Weights of a small transformer language model.
Training: 280M tokens, 4415 steps.
Each number is 200 + 30 x the weight over its row's rms, rounded and kept within 0 to 999. Layers, rows and columns count from 0. The size before them is the row's rms in percent of the matrix's.

# down: layer 3 MLP down (transposed), 1792x448, rms 0.0411, rows 720-747, columns 336-391
# up: layer 3 MLP up, 1792x448, rms 0.0411, rows 721-748, columns 336-391
down720,108,244,232,189,145,180,176,241,193,204,182,228,154,191,219,260,187,193,192,188,234,238,242,283,217,233,255,147,234,166,199,245,182,216,203,196,272,203,251,198,222,175,222,205,180,191,207,183,167,182,203,219,203,202,234,220,172
up721,099,244,253,226,187,221,201,201,238,211,243,255,204,188,231,158,210,215,205,233,217,179,195,202,213,221,184,220,237,210,218,171,152,205,194,202,193,174,204,219,162,184,251,193,185,232,213,158,226,170,174,246,193,216,192,168,225
down721,097,134,229,167,180,260,163,183,164,206,246,152,200,230,198,246,245,126,224,155,215,235,201,289,157,202,206,176,188,152,212,210,208,243,223,185,199,197,176,239,235,194,208,217,207,170,141,203,168,165,186,209,211,164,158,223,224
up722,109,197,250,190,219,176,195,181,228,222,128,203,235,256,193,218,158,226,188,228,121,180,188,217,248,157,193,179,181,184,207,190,244,207,152,222,203,170,152,220,190,145,223,176,210,217,183,190,163,200,238,163,237,223,235,208,220
down722,096,250,204,188,196,200,212,205,205,167,174,183,228,218,222,169,151,258,214,186,194,248,212,100,165,192,176,210,198,239,184,175,183,151,180,141,185,222,202,185,250,214,191,277,215,184,178,189,222,217,170,232,198,201,242,175,181
up723,097,168,210,226,243,208,201,195,204,201,182,199,134,159,174,170,134,250,218,220,190,135,202,210,170,236,199,241,237,194,204,210,206,191,195,188,218,201,186,170,177,193,207,219,231,244,232,214,222,220,160,212,196,184,253,230,212
down723,102,228,200,264,225,199,168,208,268,181,143,215,219,243,240,240,198,174,181,230,232,215,199,246,209,189,235,181,223,224,191,223,152,210,210,208,165,150,182,193,194,159,182,183,171,222,169,205,199,166,218,194,212,248,159,276,207
up724,099,216,211,187,188,232,256,220,240,215,223,200,164,163,202,198,196,264,177,222,213,188,258,241,228,228,185,196,166,184,178,180,257,202,192,203,213,205,229,215,201,157,208,196,187,230,218,181,173,214,164,183,198,264,226,171,160
down724,111,166,146,186,178,184,208,139,195,177,214,232,210,185,177,184,198,163,202,175,188,177,221,243,222,202,121,227,242,200,177,214,215,176,157,213,137,204,186,214,139,134,185,164,193,210,221,250,178,161,190,167,242,160,128,247,161
up725,101,165,153,195,194,166,160,147,214,201,162,236,215,159,255,203,216,192,170,183,187,245,221,206,227,185,183,222,217,204,202,241,253,153,191,235,231,144,209,185,144,194,282,196,149,178,214,223,155,165,198,148,247,221,275,162,168
down725,106,195,156,262,200,172,204,159,211,176,180,169,236,288,202,251,181,224,185,221,221,227,174,179,200,200,211,187,148,227,148,203,213,198,154,198,183,255,159,174,229,182,240,151,171,265,208,207,180,197,190,291,191,147,164,193,212
up726,098,195,212,212,151,223,188,213,145,206,219,189,167,175,278,255,209,185,154,188,159,175,243,169,226,188,251,169,241,215,200,206,221,265,233,176,215,214,172,223,155,237,233,201,163,145,241,169,195,148,199,203,194,233,183,182,225
down726,102,202,185,195,189,240,218,224,202,207,204,249,226,144,193,197,154,224,191,189,214,240,166,246,191,158,243,199,196,210,154,222,194,177,186,191,200,210,173,188,199,185,189,167,195,251,230,187,189,210,180,202,216,262,157,171,237
up727,091,180,230,257,240,212,210,197,176,198,182,184,130,224,182,236,140,196,219,193,191,204,198,194,246,200,202,158,221,205,172,180,223,219,153,189,209,204,200,190,157,201,211,141,207,258,248,218,243,183,164,138,203,185,228,202,235
down727,098,191,198,153,196,190,193,193,211,241,200,223,199,181,223,186,244,211,197,233,188,200,151,187,223,137,169,236,195,207,213,254,206,223,247,189,261,240,138,161,174,185,240,185,201,207,230,209,174,194,130,173,190,219,163,176,187
up728,107,214,221,186,205,229,190,192,223,177,250,238,199,160,184,228,240,195,172,199,234,157,227,156,170,170,160,172,175,215,173,186,212,211,217,188,234,214,171,192,162,198,128,247,241,182,230,205,189,172,187,236,180,177,198,189,199
down728,109,199,196,232,249,228,239,216,249,208,246,195,211,138,180,138,158,144,187,196,246,228,204,240,199,193,220,198,228,169,214,212,154,166,170,206,165,183,168,200,235,173,181,247,161,174,154,227,252,180,216,165,191,192,165,217,160
up729,087,191,214,271,178,217,234,205,214,236,239,244,160,256,193,179,186,197,141,196,233,187,220,223,173,209,212,168,204,199,124,160,243,236,203,163,225,197,199,189,204,196,157,189,209,200,221,211,203,179,239,203,226,238,197,248,155
down729,097,214,196,189,110,164,229,107,215,189,200,175,190,216,197,175,164,166,167,260,183,226,190,247,204,204,205,234,180,178,162,225,190,192,176,180,181,194,202,171,185,193,255,202,236,212,239,145,182,178,174,235,161,158,167,289,209
up730,097,223,227,208,188,211,249,185,205,184,219,197,207,136,202,182,226,158,169,191,224,219,251,209,151,227,227,202,184,193,201,230,221,199,259,256,198,197,204,215,189,182,259,207,206,230,230,198,212,205,174,249,203,209,228,177,175
down730,098,152,157,189,159,262,197,202,204,155,205,232,194,127,199,172,256,193,202,212,158,212,121,205,180,191,224,216,215,200,165,209,213,192,234,198,176,151,209,216,212,227,263,182,212,198,183,173,202,207,110,223,221,229,190,187,215
up731,097,210,238,175,182,182,199,157,181,244,166,205,146,217,179,190,167,186,177,234,213,214,234,145,154,203,204,217,214,225,239,209,219,269,230,226,170,232,192,212,227,201,181,145,140,198,240,192,187,194,165,117,199,199,198,209,207
down731,099,164,165,221,262,171,191,195,172,203,197,211,155,159,163,163,204,214,134,177,188,208,203,229,205,217,193,174,220,137,249,186,160,191,186,240,182,166,169,196,221,192,128,218,185,187,153,134,177,196,205,256,180,225,210,226,202
up732,100,190,198,250,192,169,217,216,232,169,169,229,175,172,165,198,188,257,204,186,228,178,206,257,188,212,161,165,143,209,129,153,221,214,224,211,210,141,191,229,163,165,159,143,180,146,196,201,203,144,152,127,149,218,215,174,237
down732,099,191,178,181,175,274,168,195,198,178,251,193,204,235,211,188,216,222,190,145,192,189,207,256,260,158,234,224,198,215,219,236,172,196,236,201,152,221,194,178,239,218,191,202,249,175,162,246,175,174,217,192,181,245,173,222,205
up733,111,189,175,163,209,227,215,165,221,201,160,168,237,282,218,230,225,193,229,221,237,224,174,209,244,154,257,243,169,203,205,210,181,198,214,193,257,193,152,165,127,163,181,230,139,210,231,144,232,185,202,208,207,196,183,182,241
down733,107,192,186,243,191,209,266,193,264,169,219,223,175,217,183,192,199,213,148,217,204,204,196,172,195,185,228,167,232,214,178,166,233,197,245,173,218,172,278,214,219,191,157,169,177,171,184,196,194,212,216,222,174,183,194,167,161
up734,080,190,251,161,174,222,228,221,138,159,188,234,211,164,205,200,191,150,253,184,245,172,202,176,177,248,200,190,216,211,183,192,216,176,167,182,233,215,209,203,190,124,166,177,200,191,205,156,141,192,170,171,182,179,228,242,206
down734,100,177,274,206,179,215,185,227,189,184,271,250,245,185,209,217,197,207,194,173,170,249,197,191,165,231,227,205,186,199,217,215,216,125,168,169,196,233,275,222,147,194,171,194,249,193,208,229,129,172,211,190,151,175,144,209,240
up735,107,189,218,222,183,209,179,213,262,219,192,221,191,204,228,168,187,179,136,123,226,222,202,228,232,216,182,200,178,180,184,181,229,190,231,252,238,209,166,196,160,251,176,205,199,172,192,172,191,192,196,202,189,186,216,276,199
down735,102,183,130,221,130,178,204,225,242,252,227,162,297,199,190,195,218,209,267,212,241,213,223,198,223,158,164,193,176,207,237,172,124,236,200,173,231,213,208,233,156,194,194,178,134,222,232,215,212,201,195,206,209,223,196,138,216
up736,091,168,256,213,171,232,154,272,224,171,184,226,202,169,199,162,210,194,162,147,216,164,215,177,164,225,197,198,204,192,210,192,212,178,201,235,187,177,147,228,212,192,216,193,156,182,210,218,174,220,194,241,119,140,198,214,243
down736,093,184,161,126,193,186,233,177,175,149,262,206,185,176,219,215,201,209,180,192,153,209,219,197,221,232,234,174,172,194,150,198,227,212,167,178,220,210,189,202,228,194,199,225,235,217,144,169,162,258,212,206,210,231,233,223,191
up737,096,210,178,236,173,165,196,162,156,217,181,187,209,183,192,204,187,220,235,193,206,206,245,198,208,187,212,174,172,190,211,254,199,186,211,199,172,220,234,171,165,217,141,168,215,214,152,200,244,265,181,271,164,154,180,202,209
down737,096,223,192,180,192,267,180,264,186,188,238,199,223,236,209,222,208,135,224,238,172,247,168,171,201,183,225,198,212,207,218,282,171,180,210,215,235,168,167,218,236,252,184,242,171,207,207,232,231,189,197,191,207,226,209,196,127
up738,156,160,187,211,217,236,164,124,172,250,245,138,206,215,243,240,171,174,220,194,216,173,190,162,162,225,162,199,214,158,209,194,199,222,195,189,223,148,187,218,201,202,147,252,168,166,227,197,162,194,204,257,173,182,193,180,233
down738,098,238,201,259,196,176,223,188,238,182,255,193,138,244,177,237,169,204,165,196,178,200,216,189,144,211,207,113,179,217,240,224,167,214,236,163,214,235,185,199,195,190,238,202,191,204,227,245,225,230,193,196,202,191,184,217,166
up739,091,140,222,234,257,187,171,235,162,193,262,222,213,190,173,249,200,199,187,196,180,267,200,207,169,200,180,276,236,257,179,216,215,169,247,195,236,235,216,218,166,189,178,214,198,200,221,197,144,182,188,251,207,199,212,166,187
down739,095,246,248,230,151,189,233,186,239,176,193,155,186,213,211,238,210,249,170,190,238,155,203,197,183,158,277,196,221,189,227,258,194,254,202,152,169,207,153,178,205,225,221,220,154,216,242,217,187,188,227,203,184,179,197,193,167
up740,101,175,215,188,216,220,225,201,184,173,219,201,155,217,200,259,192,198,169,202,200,192,239,168,196,146,196,162,197,192,220,216,179,206,212,170,208,186,192,202,190,176,178,187,160,206,202,210,222,221,211,228,198,203,200,261,197
down740,103,161,189,179,197,206,206,245,177,236,207,252,201,200,215,227,207,151,185,180,213,148,161,175,173,171,212,167,174,182,192,186,185,211,196,198,196,208,170,156,165,163,170,179,215,164,145,207,192,197,168,183,176,165,248,217,235
up741,093,157,180,208,220,206,195,209,211,224,191,222,167,239,198,210,195,239,209,244,226,201,196,181,174,230,205,156,238,227,155,166,203,191,226,187,201,145,155,202,171,218,201,229,152,194,219,207,193,212,199,212,181,249,222,206,241
down741,097,211,189,157,237,222,197,203,187,240,183,200,217,172,206,181,202,146,165,185,186,181,225,173,194,181,192,227,176,209,185,265,233,150,208,222,243,193,178,172,164,195,264,235,215,162,192,201,161,195,243,196,166,164,151,183,223
up742,105,178,194,187,212,218,163,187,218,235,179,172,177,171,177,212,178,187,174,217,169,191,197,201,225,199,168,226,220,143,222,176,194,134,255,197,206,187,185,199,208,174,217,180,222,213,214,218,243,281,212,202,171,234,147,193,175
down742,105,247,178,193,118,190,187,192,183,238,171,177,192,271,159,199,227,210,212,247,211,193,164,187,170,194,195,188,213,198,222,222,238,194,198,211,178,195,194,217,225,212,202,190,194,237,170,143,206,200,151,147,183,219,196,201,146
up743,091,215,260,230,206,190,196,208,191,196,229,165,199,222,208,222,194,170,166,196,218,221,152,244,172,235,184,111,183,163,157,156,212,175,200,207,224,206,218,174,180,220,213,192,165,240,203,184,199,219,169,193,233,193,152,169,265
down743,103,149,240,192,169,247,208,200,198,233,181,146,183,187,240,208,176,190,218,245,149,159,170,247,196,194,185,149,216,211,184,221,241,221,171,209,185,244,270,207,223,198,186,186,228,173,190,234,201,167,256,192,208,189,185,149,234
up744,093,184,194,241,216,203,227,154,223,210,171,174,204,174,166,181,208,177,211,184,194,210,198,171,182,186,184,136,201,177,201,213,212,219,220,177,221,167,158,153,173,215,179,208,180,178,149,189,196,209,213,232,181,213,187,177,268
down744,099,132,218,215,220,162,164,114,241,186,206,170,144,192,224,243,117,137,219,191,191,184,230,148,195,255,132,233,209,152,177,220,194,232,189,235,259,225,243,160,218,230,157,192,242,249,192,189,245,188,173,208,221,173,216,268,230
up745,095,192,142,154,192,195,182,175,175,186,205,214,205,250,243,194,200,199,256,187,208,241,238,216,182,231,194,222,226,186,226,269,183,186,236,142,219,215,234,215,184,130,233,182,216,148,207,163,196,211,234,171,233,229,207,261,210
down745,095,272,230,222,209,114,258,233,206,184,208,205,173,166,234,233,192,244,195,140,127,201,222,234,230,203,187,222,167,198,152,196,261,221,212,193,164,187,171,205,205,176,185,164,183,203,193,149,174,188,168,152,244,226,162,192,255
up746,102,215,229,229,147,173,250,201,227,211,219,126,230,221,211,137,201,236,244,211,199,233,210,194,200,250,243,229,203,225,212,164,253,158,195,185,213,152,217,180,164,190,234,230,161,179,211,247,215,168,212,223,214,177,221,185,180
down746,104,182,202,174,226,225,173,214,201,215,177,126,249,230,190,180,149,195,168,235,229,196,200,208,172,156,246,206,136,215,171,193,248,218,215,203,251,177,171,180,204,217,197,155,198,216,163,212,207,225,206,183,207,210,194,167,227
up747,103,200,195,180,240,144,240,215,239,191,200,188,146,197,255,261,244,231,203,171,265,183,170,148,202,202,169,211,242,199,215,202,209,220,254,183,199,196,157,168,249,154,205,137,178,214,198,243,224,232,159,207,189,210,170,154,230
down747,098,172,185,266,235,135,256,164,156,208,172,221,252,178,217,171,207,162,206,229,166,231,186,229,242,186,205,130,165,196,208,195,163,165,152,134,221,220,170,212,169,204,189,144,218,169,227,171,239,226,191,190,196,146,209,194,195
up748,105,198,212,230,210,208,139,178,205,211,226,186,150,190,214,211,240,264,236,192,267,263,164,180,217,251,141,211,162,223,198,211,198,192,182,186,229,240,219,212,178,232,255,227,177,210,199,202,227,223,155,234,244,190,214,185,157